python train.py --n_layer=14 --d_model=192 --n_head=4 --n_kv_head=1 --head_dim=32 --d_mlp=320 --vocab_size=4096 --activation="swiglu" --norm="rmsnorm" --norm_place="pre" --norm_eps=1e-05 --positions="rope" --rope_base=10000.0 --rope_fraction=1.0 --qk_norm=false --attn_scale=0.177 --bias="none" --tie_embeddings=false --parallel_block=false --init="uniform" --init_std_qkv=0.0386 --init_std_o=0.0 --init_std_up=0.0386 --init_std_down=0.0 --optimizer="adamw" --lr=0.0024 --beta1=0.9 --beta2=0.95 --weight_decay=0.2 --lr_head=0.00885 --grad_clip=0.5 --warmup_steps=218 --schedule="wsd" --decay_fraction=0.732 --decay_shape="sqrt" --final_lr_fraction=0.1 --batch_tokens=32768 --seq_len=1024 --doc_mask=true --train_tokens=146400000 --steps=4468 --dataset="wikipedia_en"
Each number is 500 + 40 x the weight over its row's rms, rounded and kept within 0 to 999. Layers, rows and columns count from 0. Numbers have three digits each. The size before them is the row's rms in percent of the matrix's.

# q: layer 7 attention query, 128x192, rms 0.0687, rows 29-31,61-63,93-95,125-127, columns 96-191
# k: layer 7 attention key, 32x192, rms 0.066, rows 29-31, columns 96-191
# v: layer 7 attention value, 32x192, rms 0.0562, rows 0-24, columns 96-191
# o: layer 7 attention output (transposed), 128x192, rms 0.0578, rows 0-24,32-56,64-87,96-119, columns 96-191
q29 105:491477476444513480519465490513556558542463521483526527457486564521467474514564440538523448475476481509389457497599476469470495475525515500499474535498518515520491500443483572549496503509502501460516518391476480472613537545489503580484525500582507493485491501505430488500471458521479486469
q61 118:519453539515463514521537476530519514487455547516478511485459496430465466483498501543561495584476512526482459519506493491466458537520537518414546494491440563462565544421475546491475551606536554436476442512495539508526444597539480528482540477554573506566473471566497404467512474460546470575
q93 096:467468487485407507497458425593516537476449532443493449491438514548421390430504485449593468454536480565515436474562518487485464504499483476493492530475488447465504516505513475591555479565505494538478524462475494502495489517541526506490522521552459499506496515502491475557395524474495530471
q125 100:528436515490471565526471543493530545511508510488531541482489435494499444518528499529519490507523489550479477526572515521466515543443484500483398528501425495456534483531519477527432504492487486461499478561551512498440413443502461503502540504471520484534440481557485519480481440504488398536
k29 109:470512506567436498505476482535498508519460469502505458473502411461524450457556498494533485556433460519534529505470452527515524574523536544472518562484439619499585472516490475486485532571524549483481516517521551445485486543552523471416535548517553582492525488549547550457499504488461552496
q30 110:539545515527497479554527519461497498407520573440472504542540540438585501508491572468467557550495512414592549519437514542555497531474478516499542458524445515481597515591432492457517571478547503527520486516532527503520505540525495504445596547513483554515470485472493496439541531497485478523
q62 105:456515481567459384497539486503537556508500479557482478532533467450515553449527477524517491477459498555487508549475530558462454556524527533489574460473498534475527534540516544404516542562486488537532450462552527467488519450465494457459523382532494524546505483502505465507503539481562565512
q94 117:510506482508536458503532535442543470425517593540483496460506515455530575525421492503488559522485473450497523497487524511510518546485465473496583515526535477543507398573476471453496494457471533512519495510529581486563491429505470489513476483534514558487544537461530530492466533563508489575
q126 095:496527461499470466523522507530493485444529530505458460558529518405567547473451495437501521557514488459451577458497528526587540496447445487520569497553556467511506472510495488446586502476541554502457499407550505492503512508465557474528437495532476563498511515429497509440537511520455485516
k30 111:415514463484538499455513586536492489441530488547441489506427541449467529505477555454531505430500517486507546551476530503461458473553485510479442483402485499492505479514448559438541453504419535536479480457505496567502515495464531460550518528493435478420521504545440506522508516504495522510
q31 100:461425489509529470511402530431525548452494548479541523475473427474497449524499501450568480524458507514524443434567456464568438574511543514484468554509462509532507488421526571501503559493499534507488499431501469507549408463504534495588470420495536496454534507485481564464478432485499487541
q63 141:527525526507503541509429508482470472506551518430569540474524514516513512555409517465481489456496499456535561463548532457553541480477434470542455545539533482558491486545520438518491493408471472543541546496481457525494509482466492528568484559434475506390574536492510571547486543523401486532
q95 091:501478550463498498426474539487469528491523487446560535463566515510604532516563466500509603562479494526519492518523494511530469483549458500506496533501535562518461458528438522507580542529515473504500470484598506521471581486507462445550505484474454555521553472523438515480509452532487482551
q127 090:488475482553471509532542521522417433445506539447485516467482478490470512476508541442474479482468523477454488469491482489433478478430405582515473502460445560559510539495427479521571426510531427498444490449423538512542496523494477496512438507467473539459515456576421468567542521507464518549
k31 115:583555600428510556490506572448501473583497522455544487521546527539516561522473557509540567538522568475589448486508556512499516456510438434525536507484531502534445499481523475489475523490530500543554460481498486558453525494475419537492509441510518458553524551473509453470494557492537513525
v0 105:485475500491440576515491527513535553526457463482557481487441505542502439511555554492515462520417527500507513489483496448458480500529598494512478531481517410491551525491521515470483543510499500492529383474435527473503537511530441498557473553490562490450585567507551427443540488451438545539
o0 117:528437508511474509527604510545513418500506540507491520466494491546571469489451622467468520520514567443595557471457490517479502541446494499442521504497463541530501535465476556490427571491482556526452445518441488518435547481497502482439474509534507522584448543409577548528492522540445494515
o32 083:469488583484504586492425539436531516422495499526509533491561466521526454479487482495471464464489439480507458487557512438474517487547455490554528466484518459595524502523474483508450522559494479447537510443437488590564516531503435521510536509484447501451463449564478551521564525488447548526
o64 089:527520518491529484502574533520480394581501502540482455472482500509465523474478505476458576494471513505479502500479490496513497437458494529422547479486510498547492493534515536498486515530498553515493465493484467473521525431528470423359538398546523484471516448465499561575537501546515531463
o96 109:469535467492515454485483502489502485471512505479478519499454564450532484504548442517464562500519459431497463518504492585496508526476447473495577408460455517512533500554504524504482489566534497474577602514488503554517511588476501450480532461525449595500513452509477503538503480557502526469
v1 103:544497479419501554486505492550491468519502454466537522502438476578498545487456522527424489426467501447565491511534455492474525531514544552515524462407496481492536508483396454464629502478429518436528518590440522445501591472535494562563512502452586482494508490523537501511460504577559568518
o1 109:557475475495502511491468470472465535500519452466433551540506479530450506526476502515551509514566510487544500529429551457459463492551518522486429539433521536482458463507553477505512550427503556496480537578456498564477486471481479456533489518442455534539404513439485493515487498451521517455
o33 100:500555449469588543533553541454500496480487480380473552498540505540567512488527435533540529436432485472629537494551532441503520546532502523518511487423517489515485513497540508549468527556589450474488500494450471558498495506534491566555497524496549415517414537487518525484557471501523506492
o65 090:487451522472458513519438466522526549514437426573502504438507484453469472481461436477496388539517535558471475504463488481513486550537503527511482467515457510404552517522507518528443450507532501532428517493429459442540481516467493465455485496484506545522487473435471489504492539433582466512
o97 110:502544462579554527555453479552532583439468443523494571487476512494497521495571496523585523519503490527457506477505542518469564468450496519519482484441502550475481543512498508528433576528524490528434497471493472545480498575519455521504552552529563547522491601484447521483464469450533500445
v2 098:524561471516473543465523492495485488522508545496499442560468519539537489497405527508532563498540480441526501488434523557570546574431478482521428489461471491485568520517473499580511529530453507556535487458548554522452437496537505452514493472514531476525496595408512423459467551458549535531
o2 110:508429603512491565518430534558514465547467450607466447510558495511530517525474528502481490489474500546560500500464504541510533533450553499492496468525519472421519603473525456514477488501462529530490505454420467505396499558515468440424463448487584502512503504464509518527514522521523579459
o34 093:426448512493525464463508490443548469430540474517484585563479429486470476504496473550532484523457481473455465512417470534453486483507556495450458467581442506458432462507509536479546453418600589492488519506529491549485513446475526499526545474450504497477559495535570557463526484478496438510
o66 092:510446518490477494495442519545516505517453478515481512451451563439590517443521529544414486500462459579584551453555536509475527449504510439512470548473506512509471537446472529389487440484507472531460414509463432478505514561548477512437491500542601527448487496491480467463477461541527522500
o98 093:472417455473517501496479394483477484486515486471487548481468507463515434508439552516451501524486492426524521520490478564499461485567530510437529421522518469457406538446530512441443486497552471463470510587453502454461484543473568547476537513470515476511540477518527497537499488519492485495
v3 089:514460523516556464452452487415516528560470491490483496515461534480553500480551501541492498488505534567509513504503423481481442442544406490489514476447518536492530426447450525568557492511504522589567467522521547491491515541500480478516472549546400436451478549482521472520505528520489469485
o3 084:425575569500480473484475561535498502538516522519540512459524476526541526518559514533465503472529512528489509401549469533473463520454587474584449558485526457514467406518513545504544472508513430464529455419537431564520508539541434491455484489527552498432489483560481488478529501502540446474
o35 099:483471499530498476564484456530523528532471504519488466428465512477492472492535474486507509537527537577460495493463450505415488502533545528503445493418500523473516527555530538529468460474482482582457479459509508443491409464475465495550512473542470478489491497430509409463456526449591507487
o67 095:485536566500479481448504473477484487468465410443534578433576412535473528514541469500472507556555516514580429451500497510389534517490550515540529454481530530505497541463588425492464524521548397379493501480562508543552494548508458513520486501535506569499466457476447491458472449528483479511
o99 090:446559493512482443488453477467461534485521506541499525521538431518429538542548428506465542532535497604501501439472427470451513491494580513496443526479483547502461473486513490513522482488555507500529465468559548506520470478477467506532566458499443508465498485438481418473473466437539429528
v4 098:485475487503409482505452481520526453560499563531446452505560500479558452558533476537501473435379449446523505540443486473485431420470471457521423474476511514489472533515407486533571505545437519554441473498501483477521522574466529439457528499512521464510472487483511515500582574417467513537
o4 116:550472490486471493542461507538463504506488505569442461566568454486499457527527512510439536521449525491415487443420539513448494508484535507463478472499473488532542550466487447469488527483479460536470511522429501428339495495553491423462518438496487514554480474470572546476590477543570576517
o36 095:535532552480539456469484503528536594537470450487487547450449565456490457586469479452524581536408488561512484528525582549454479556577447494520516440450533474473547525468513476450529459504482503525490439504517550506524493475508439462474451486533503474555516498516509418511479438432496507460
o68 098:505509457528467459436479489519476531488464401471445553564527456484452535489422412530474462560536523397488497483456462497530510502546479511448520421500490502526527534447560542463447490516530495456541496519499488503489566458537545501521554535430475482499526542475572468471506499555518494447
o100 098:539553520477520478502474616530479550488483495473513481549474500511426521499511457465551471512535537480382516510503508602477431542452505522514472458460548517445445471483569498471484542510592507519469449515475398470473458522513488448511536493445464530527511514419423468458466441505538529467
v5 101:451479531507522458473421461550590482412539414473509505471477478541571501502516467535543537480579497536495487516489433538444431507565520506551475488534452486526504450537572500431541542511470585512492419483474557535532510527510456520488542565502590494489514511509495600554512474459533487521
o5 113:496494489482488508552539567541512452532525559496556504487452504485591466458507520506386517491480499596509511515569443451488473546454474490487487620490479517558485442472497575508428531456462539507475480469515504563510525429460525495457479405494516488552527484509531515507580425523453473546
o37 097:480490466522504533489499461522592592492524516541497484468481567474523528494552565477484449540513504560506470525481582492478505491479468488572510513481540546556469560525507499579516448530563431495528498485443499487563514451447524506566468532443467492468539530546517479499479555477501505513
o69 101:571530512550499494466606493488485551607491456517503498547604515460451559494446419502465501497499528524474474500496450509506498531447502516463566520490546519462564547522516506492457474523524518434500500473527502544489487486483548475463532460508463533592524463507469516474593456489455495516
o101 100:501529528483561479441502482476449495528539519461497516505485496465529478508475440563527517594563483504547487484440523499472545521472493497475552550383521552554463489510473468447466445512571544475581533534430519517481470504480482461491501508481508565458493475499536412515512455501492468471
v6 100:549475469486541474412538433500497466543434519438501530477530518422492518504514547457441424492489527564540502499518401511492468486470420494520512477533492468483528497516389571457428467499511425482437533537470543459594517526440517523428480535536486465456505569500475491502491505444537551482
o6 117:534536527510505514506564475528483512495494540542468469585521544514489550558526548469463472487507488465446547491504473521438501464484501455495461477555551539519526512566475527530543469477530491491453448533570517517503511497479537589512457547587426455521488582514494529557462530473519461438
o38 089:485521525554570485563501465579527477536494432528535425511464495470473536484536480490473450471438508545493534420493528486523497458521515527530530478456576454527493546430526457621492551424621549505516528457480508577476471576524528551541515509569476474512447474478431553448493504499495558421
o70 090:531433532503542484532491509492476510393537553520502424536432482529541419539460442540492506519450421565451517534509520484443556502544483502499430522459478507516497558454526531507422465488483520563515449544544539432498500480517440531515467426528575543493532492479503452514512469456481512528
o102 097:496497533542466487511553510473555535504540460508549519536491457498443559517490534486545512476500500456468525564530466522545528466478543510540555474520531476508576575512530478564495487493506582522537517469533460518501547534531560440466585490550492541447471465473461584428438512504510515529
v7 105:474447480535518411505549502488484479461507445472493492494477501644499482535518483470443486541513513448379506542524515472504493478539604538562438469587499536513527482493522509494548506494534409554523464453463493528497559496468464491485465493486556517575488549452535449544552549516502518414
o7 107:515556525499481499511481499461540488424541560477563492453504473466576510482479524527447501508514523473523538471487426529620510517470435497468509535536477519537467521484514498593426481506461567488545535465480467421523540534466550493530546547369516487528484531443529540480491484538494455498
o39 084:528519577484494553480505457523514470550476490518506462528485509539556532462526495524531408442574495525601520533458479537504525528494531471494460512509475555485492558470546483541495460521598551507487472534560445508447517545516480493556566570433440428496437571501516536425416534532550553484
o71 117:518456503532477505498498525534585511427536523525502484518548506496564540532540523545564482473454477589503571494554508463453479596485451458446472554471472439464473526510484463526456475465409466527487477439555508518482472554458543486578418521426432462523463523497443509484494476517373477583
o103 099:549567527464552572532531448413451514527480512530496509506455459494541515463545509551547498542511467447535515499470530482524505554543495509456532534464503565478573463462467397503483481536469555459508525551544413515456456472487512462517484523450424409445472512556488576510493425569450479498
v8 114:497528482533560452457575444445516574515487437513498533438517490458516489453540481525464474522470460436489501467495533497478499587475495439489550433563489462518536497516471554448531518493465489477474412441467572454487523518502479591500484539515480492504476537472592517567509491547506451546
o8 113:438512510524529489541543537475553513566529516506520527522450480496507498484496435508465500484482443483510483486543470500494437499483523458490480511582526504554468489542445468446525465439525498515521474440593532553512566447528493590549559418511386420461501532524500545507505508496488486523
o40 109:465543433444514467535514531495454507510521541515546452607530468518409515499504560501488533565474539481405496460448493492524557450532566499485435484502500538510466438471516511520497502476469532505543568559492487495449436467540515514537496458431534505402468498479477586467514444476546476480
o72 102:476431568434468514491469474559522440473497550532506524480530477483489502506447499502542521496517517559514472513563467477439492498512560543496400546443531536491467493540529491560440593406503505480487504557538503581449480522523448502471478484502494534528561480435483549490552461473458527534
o104 099:537521510470514514507480457467526469510543566460511465506534473484455532492570599498512459519497552451591476448487484518525519455519482477500459552454461554506514494494507527442459552435534508560487517509572533495400473479535545432445558530424473394488483486457474554493506456512565492508
v9 098:522503516527494460556485450475528513527461451557453503508489472531488537537553512547506479552448517527481628553518510516589527536523511501494483536509477426544521455496411497497532552509450477462512468476549539436476481542449545463498508628490490414532499508481560462472479457482591481528
o9 113:524509509451469523530473497530438396527452501554439521515587482458434530516516482479477409525535564432479455475473453512521481531457453509412547459448592479510567477458522508482443530476512477482507435548537517533474488490493523445443523504544477514496462539511512515460511453506495492517
o41 098:539542512503523421444503508467547515482545504525513554541460494513538513530475477528484560437486479511452536515482452536604484562541433517517542478447505531491441441489526477476490438445561534514427431551537527545466545500481504459438477481514432535468447479497509542453459523453433542451
o73 094:462495472541453460472519492539474553559484547423454462475433467473461444421427508512501494562531513579562430469479485541452536437487507498482553488531542558551514528535479579458441479525551464511497457440446518532484508501480481482513554466504540504527527552473494484569514541425590472552
o105 099:495445585467500473417486514519469565501514445502557571517464486525523549460469477544550470446528488423452549519490452481498555529551487518547483432510485523497557541514587486487405488469498558551498488551478509514493530531448509491440553480526451595448533453488480505471432517527516478506
v10 103:496511487473554493499431589539477485490561523482504481500542518483537556522551583465492460530504494537458520398514529455541513555565509492541545576555482530493489464556483577501646472494445470513516491501498522457528563456482522504500427537492515526510506513520501490441505492468505509518
o10 113:545479497473510555510446516509506522492579526489450438481573520480516543542534561447585504510501531398469535483456547516522511522506470529462505497559447468477491495496490438522536560567508501465510449505546564459530534507502561550523499551502464533565460498383545552488520518550500480497
o42 087:529472504475448519508487461449518505540501528496459509515514404528549530454501503498525484438555525501505494519478454509458519447481507537426470460446522495486526473467550458567462495554571566520480474468572444482474529476425492510459505475486443537532485478492503509443428514567500515515
o74 086:481522503504536467530479531525479551497514542446436460447562445538480451477541464551572564470490507580424506472473518562445500537458513542484558489483534544525490501530462493534529560514443471554531447508563532487487489484459465435452563516445492460482559488510510451573565523479543448435
o106 099:514488539453468533512495505460512460517491543541455511541500483483496488453446576508500500463454500474420458541438490483510504540499508531366507415509496430484563561549543429543482530537472539489499529444571430527533456475482497508514498501519522540490571445474522490514501493521491603509
v11 105:546453488482580504468495509458517476576536470565508484483631486524452488504520530561528508552535519523472449550438499476444500537496521503486449498444499456472478392510461536456476484546499473418473490545524485492519525462480527524486527472445526491536531508521561601493508521514475473447
o11 106:459491443448532564507478537506482595562540528531498495445481528527498499526545501464526444504575492435548491444498533539542481461513539488541468543528470474499513420478452484477536503478512480453496523567490498524484501541529467497472501552528487512471461564482485531486437551423562524434
o43 120:537501489491503544522527511501432402516571521488524481560489439533599544544595487520520577517539506510550580489442478534549523516463515492512534598548518514511469483478504481554490465445560473486505534546507513540400517500518540560465530443497471559476518547443454539490454512506497505429
o75 099:477546430557454479501446517505487530568465457500521545474473545494429467503486445493521464553522535510559462460511504522506524483457483549536581518497480523519563520546545480505545465536539525510459516456401491455479453525492466501491467493589519569459561507465488486469444541416590512483
o107 096:467519512546478542567451511483480561392464521562469513564422443562539528545566493452522518519450513512470540496447495484599532439497535495536495537455500488527496530495537489533525534489496574596527397477491539483491507548507467547494563470472523529449517546467450517468488501479569442505
v12 102:438537613479490510526477482486549577493523466463491575454486429501491534507522538504505504512482566494447465572514506574451484482499448483533503435536459494500555526415544484428494457475439483499523503550515508518494491475526477431439491461480538499486451456491494550522507507444466483500
o12 107:538506508486445436494550487501546476529532516491496554488470554489496543429453451527492487522577492471540523530540452497446512490437518524535503487439416536544567444508526572445449485485449484511460519560541444455550461438543503465463570415450564523522532476473520478458542428410481465524
o44 104:489548480435495543522492520502463462521560554465502470575497577569481533530534463486518517528482501504519527440518551503573555528456498493553511590518513460508487421476496536466528567517488478438428524509463499582510477563483554481482516487431573454516491493521545484489515446459502520394
o76 097:517461481500528517509570570491532541507510513550542434506550563454493487565375482488484469519557530535547496514467482505532488527471511494450477464488459473445607480494478492569476461484539451479462485552474486462565486483463542458534473528445443483567468509515428508519599510537475475510
o108 100:498508473526505490475539535515468464490524502520486446492485511532511574469552422481516520549553458463644501429567586496511540569473461498526450610460503543524470457482455525511558499471510510510463538486425537525495502521469517443523532543476530444458454521457518474433460523494483509456
v13 110:472463495498448460425507459519512489441528533522512504501584513517495488522527487459470508495529495446555408558430471437506551564517481505461545487512479559487463519484472542497494486557568577542494543529519490445464542489531470508438534477558533477472485468479565403550466502447501508518
o13 118:533512453497471544512482468499512492357462572560501468462573512465491463516497525451517478516467474499518462461481588413474510538523515537482503525565533509530485514517514475540495495518480409517520522588428505497489490520505477473479477475529489479461499486490578467518492461446609508593
o45 103:510466532486476542505462544467488511487498534479434515503510514512480392558409527440507505469407476486499488462543560449488520449511547516541474437531552425497542477490533502490483583485456485477517504480495552512557445520496472492518457480529547477494466439487498554546509452450506501540
o77 101:531442485508567560518475450485460448462509475579521502458454497497521535434511564492500554506485451489484539518491500499411530450545521536537399486446478494486467482408522457539498547503519569437458528605509479507546530496504511487522477421491472548475512470523468515518541482572525473480
o109 102:547520448539499479527474519512496470534567589495501492475428532507485544442521552451486541494509557499450525470547562574523456426510567522578453507503504504517465509535504490462554629480523454430478539504521496499552475473533522474502514522527506499520423577444460600476441454480529569504
v14 090:503455471567537509570489486568427487523512505528500525509514481473517496517569493491403503528509527512504486492506541442381546485434479512471423539518520536475470513504545444516481566574559454468459482525475602553519494446527500432527490477547527498537489515577528490500498497493548467508
o14 109:519502487480483496542511496464494525398558554616473504551518471467455497501490537532516533526557503417442523531433545545497574463484529498454469481519464478489521557463518490466517509504469506467509470505495469422509499506485455509538523512489479518498407549495541519526465540512536463523
o46 091:568490486488477440493535400589427539521542511473486514573531488467464526512470451480487551518523472540532521497457493529530448556459540409523511502548475506432460536514532522514510406533450483458505539490508581490409488472504529551488497528561474572549540503499529493477386502513506466521
o78 095:502497512484478504460429469499556417457537513579472523502517473549460539484547539533579490484481459535458489461502564478433556501481532496508478488440441497522413487535515503448465548461451554487544457498455480550501485538427462499548489522432463476410457556492544492544441517476474480506
o110 084:553591478453472502507453464524499535520477495556556456580449491571477521423522433532519444496536533528434469487507503503622407570472531479455482527529486503506523435533525540522510500492490498553460517467501468441481535483550524515470440566493479505528491551454435561469434457516497516548
v15 107:506454490479471504477486452582506511434451572551513472447457481450547524527543499541499542555471447501509531548519583498485527448529479528487531478483553546511484495496495500544547419542492576567525559497542549547513578569499453474513516447482525461473484501534524536549487483510396489507
o15 102:511472461489483517514484560523517513487540520529414411514491545468410450468482601416487484507497509500475517485481577548473470506475521530472473502591473420494460540475464458493550456543463451549475573473540493426585442481506476460499439522428461510526506554443521527550464504458538558538
o47 100:507529516469497457450566480552536543435525494525487479554548509481472412471428523479452423441470535554463499551528519439544488503529543518453463462497525524464529523530429477434506546447427545509567517467561549482543449484531514495516481497505462426478456487491457432576528484500512512526
o79 122:506538483517472488474501492534445527604472432448473473419504506494426443478472505505427505568572591505525446445462465499541462513422501539482538447546513529505522491484526519504491536554549415489434506481464455465481458430513503469451510554490491541513583515495534487491507487517568520446
o111 104:537550527514487530429459473487527500487508510544561526558541495514476472493482534513526420445486513478438470486454485456399474578419510562408454549524446516451462512576534453455533545511493507513481491408514477525463483478559459554448473549516439486461474521457525490523465425486506479505
v16 099:496452457503525505460526510476423539534476537473535507483538501540491511477462528532516556480467536477515609589449511522420514466445551463465527441440466431547468469455576470572439456531505482422492501444485504465488532442541481574462467470480480568546462547563500535536580477441489503504
o16 098:489504435507566504539530448459460574496476417515486484482429465533504453511513524488547508532492465458553499514464533482494481484475550480544465438600553548470476573472444521492509490509515508442478537540467519451518539451500479545496497511461468443456505450551483441504440533499541563532
o48 099:512521487496483489480538546453473492488519561522462477423498499519485464483466482564438454434564504483454540513461503457563466564517487571473550543415533495526544546460484484420496484463472487632538511573576533490511486510510461517474559498471507441421481485603471523523518530508532590554
o80 107:470506451459477508509454469507485438548495460572505516462505527464477471463467580469484433495489546524571463445545492530486479491444523524571446572583466475525448513547450502478570500473475528494479493490392436472525470478503474498450434506527535531439587515477497521513441580470573509493
o112 097:534517486511469521557491527475555461440527522521470521455459551472539490441435538465491400557469513474519489504377522517580480482491419543508573464498450449540524582482517529495509524449481560595530482465409502548513474521485573512485516474498574497523549568536515580543430494496565481551
v17 096:511474528441484513459444520403599502532499493540497511473509558442493465506515543529530483481495527588488510535482531484525478553532588456497541520483474475480499466450461506487439573497482460459573480452496505525505523543421538495399540591490509484489453438487575449471461503551516517500
o17 100:514491494462462479491482540467479458544460484445524568469549504441485503559517460504495492546539491461532502430497527527523519455531508506446597554448470498547502427468521487523481464508524466477583489554556471528485484534500518446475572540522459469437499514550473510492517498573449419415
o49 099:540505529497444529481488583456405544495496511537501532527495491550527494550511505514520538569536464504457502520445474479537494513470474493470520563505487550499519455474502520441496510486393460566397497568548435557475525501490500427447494432429480537471541515443509504512507488476488509372
o81 096:475539465495469438505544488504512485485489486471501488566515425474411510533450499433511487528570581467535434489460452539468521455496513571435526457514525488515495488540514496503609514516530479482470467457500561509471540458568481447566464535507483473436491495479506544567486545485551427502
o113 105:457521484518478432567533565551395496455484529510446458483472534476518486463566391450453520548548494541446554446499516471475483486490454529517449549453493550515583480447542481461547462451423496591504471500546568527560482510506450430582522420405487436494567532533432464427545524528495448463
v18 100:496605510489539466511572600448501444476529499440531464470531524524628546464488513489458560438461503468511500498503483547601464568567453518508510504459544601518526506509481462510509549446538497518462498526600516463510526473556462504533536463524498453501522542474446513483573522568470497431
o18 102:473535520460528489530528480509544527480477509452571426582579518538437476451485524484508507453498506563435491571549513442532445523530457504491512582467535469490537467532491509526508517459472623461525564471491547516422530483512477415493423495518474541492500526422523465564586507526462538445
o50 100:446569462496506554496523454558513546532477482564493475595517489540518518469572539509506409514517502547448495502469474514463481494452533483523422464595527525487457449474466500598499493492573521441497513478495459513523467528493540495523497578534473500498513553447492542447521485539448476451
o82 091:451429507524436477566501551500507592520486522456496466515561426502490450474398521507526489542512522500454528534465464518442462580488510455497540496538532483485492509494506538502507534437449464544482505513522512534446492484520513489541432468493472484583490494496550461546487405504472513473
o114 095:495527495484511533441507482467435515568546514415502481521528481585432452546529518486605463482569523467562560492512496473410509500483522512434456535553533539443498498509475409489509483590519510473485537518582490498509487495536539521504476512494443442507491467497530572515506536485451519452
v19 099:510534519468486636404460443481555510492494478541449494477540476524467547517531578528488479450518467481569453536540484486476553533572504437468526558527478556497564527515494442527419482469568491480520528494560489530495520424489509495478503498512510503507496496529496466583529490493451518480
o19 101:466465501528498493473485437448523541416542524515512470513471556454461500484497511524502529470532473512453567507540546505417532467525513469567453552510547489509542495518444506498562528518466447512574482540494495493559462494434480475534415485446485525405501547563515495536434505521510362486
o51 105:544456512468485459492497490532483565468461535520520468524484443461479481480382504464481482492479514473392497484520519463507537430457461512554517507573505457551502474506477521538513585504476496535524537505478496504446538604545438532524502505468580530481432522555457557428540538526592517516
o83 092:515580472487549544481468514425527508526582541505537449510498513491513534470543528493601605463550474429505562504482527532509498465485492451509508505562507441477462476531512503518604546536538589495477519532494490492484520479489487524551510490540484487453539459560572514509466559528420502549
o115 100:516477405534487448563536577522505524521450524515571484467497518491455506468502414455499565511497448506432488527560541491559488453492480577493515635471439530530519449493437528469529523495420488473458511487438531424492510468511426564475505472530538452500459539543489509446503563545484437503
v20 102:462516497566473488496465555496523478464483496473495539515465456461492446519546393511527526468548497502426432559574501448476469602507493536494458528591490507547431451501509490536511552577498510518461455492465516510490395525494448523544515512491494588474455489561477456499494477528413422539
o20 126:456572470537507504494498474492466484506462511527532530431457521497544457508497463474418533460457489574478467493586477461517478567512431506553554508526557440531521489476481473553483418490475514450463465461515502552572555493532460562518525449530492477485409486536483467459501466500443560556
o52 087:506449456509473477511507490473499486462487521487494523548571549447451508503466460526501535546516506448522508563429512589523481486469561471483497506483480556478513573566559498432512424457399454473496458499526476489510533460473581457489475501541459543536613498484563468560499513491570468465
o84 090:495493491452508488503467528441532548504549539526534491590505490519570493509558589501506460496458490501492561493554491477548517502506482501471457568565573450518528462552473472539503522493467480501525544401499489412454520508529503494575485469474519412519472458497555584489529522500463608475
o116 094:497477568473518477522477495507588478468550432459443472492556496555522479472473485524465479556522532530536502450516521527503516519505473413535480565543582553513506453464418537541447525424528421549533503513466552457515590448521509488607454497470495494555493503494563517548520533530495475449
v21 090:534455538525602540529486460485498441446555495481462510504509541459522448487493496514522504584520518439527537516413432475550519546447510499581494495500528428529562543517520511471472516513491526531487456443455521467555474582595519498496539483522509522552536595501511481522542510464491461472
o21 097:570482554528502475502516524508556564512511541556575462497495499427606549547509493465430492484558517482525537516471518568551586478491476502468540484518455483485534546455465465515468540533478495507554504470483531480428466483506520472480542509558540484519521545456484531445511516558510428513
o53 104:517510478497505467558459523466447527529560537429527464523495441494447476535511507524474541514513515511444531481476486517488474472479496436553465537590542502509425436467485518480571467512553551495538555493481525550410509534492488518494487468452493542433514524473449569551532563532502455574
o85 100:611498575491452496449561526521515522544512486537500553560556522485492579561450509529449514473516503514535508566530477504472536452424522519455469462539463542505543515520493455455422550465509477385490459499541447558442469440483500474463537552550532534519532433478485535442548471519449531492
o117 098:535522519462551493521478499457512521521563551500509462527483473494532578490468516536487506454475483456567486496435541535531473492539487437507508492470496494535443500479513475486532500450546613539456509503455506478452447567471562466481482565446451447491533444472472534552518494580515490530
v22 105:540559451558498507515505518457424544470538476522493454480516438535482495508596518476516532506446511530510471479471573528556489552512505499536470501545483467498504542516531442547492531536466547531570509565511427570503478464579438519467533479518384485511521497396558495491453539438440476602
o22 122:497456548545469514543523516557555511455497463500474483432524488502579559559499499521493489526495562476636497460491461514526516546451505524498476502515436503494517539545398511504420539501449485542515511486449492468454541499530561468446551499490513455517467506489580499440542474441513492629
o54 100:454469498519448461475474467503531479453526443523488541511463513520502542540481558515484483510474501535487487541465412472440479463491518514494473481607485548538464523488560497522510468460518493461486483425516513502562567514467556571553503449430527467461543588545493550462537502481555486522
o86 087:521533510471485507505510589519498459547539533457513472517504535491520555556465517503502569476578511510494524488529462499538407435474425427450558517497546481467515497539478474472504521518447509552455516391488550447496474504494486462472524538530470466478487479518494593468560541540500555504
o118 100:463468517472550524464514462457492544556466479456505508447468550432486535461456527531558520492435377428568502521537454520441447490493522493484561439575474498544463474555528572495478495509473527434470484505483535391483430472434484524511452470513507434540480510495524484554580478493495494510
v23 102:487552504455495518571485462501483446532537497490473528481492502504532483463485564499562492513502518486594530505495525509516500524587558543543448487511515592490508546550566502534562503486430500484575514527481526526562465528485493566426574546490583490531538534451457560518451535497422520483
o23 109:525460504516505498493504547509564513471561563472574529466539515467538495544505579534553518500479520493483529561469509536480523501543512568458534503428394499509526461475441517528467566499463523538630477481443491437505494486521535469435542531479558540576550496431460538563541491513490405507
o55 087:486467456504459512536489515553527499592592564461516526532505508484529435513526452516526500576512493556524495513455528488478516472459503443474532502583520452430438473482486477543500493518553545508482520439526458568443496420493551509501436504473492511481585556485533494451480492559508449510
o87 108:535521508462533475503512536493515494504461540514556500495577514447427594534458474610527453486506541525433515515457433474481503555416432547470492473461473513456533455516512504487491513479483484511514447534510513486475516417508558425463466534485428563511560463473528494481535501473487467426
o119 096:516575523464566536499510488496471457517481581470452486548481527443526466459538528498508556543463453509448465460406513515493485474477462486463545458449542470503456479510473516485542447505540602500530511455527482516478443506504539466541445464497511458499541473447522499567479471564570482433
v24 096:527530542485468519414430512580548543486498435484512454483524546554504486491460518448482519429509491507553484516467504511466465509507497512498447518512477488543512481539545520513522505575480538504536462514443526558537506448486447464586455492512510490451479521521466392558456511488486517545
o24 111:484487531505510545503461493456520431431459582522526495496487477488551473540504640526471582466446513562591531451559539448474490555495493483534463608580477537528478501518485536551571514499457492495471418460466499514504568536511444535542437445476433525444401535475564494569488571522515525576
o56 101:465438483481523532531508458518550571490476513525525509547554502508470527458514550516519411525460471547508455505471527487402504416492600480558432534480457503560499495561496510562481500536504491477537507478457454469553508496464493526571488521452499450511515479525565542466493512499563472532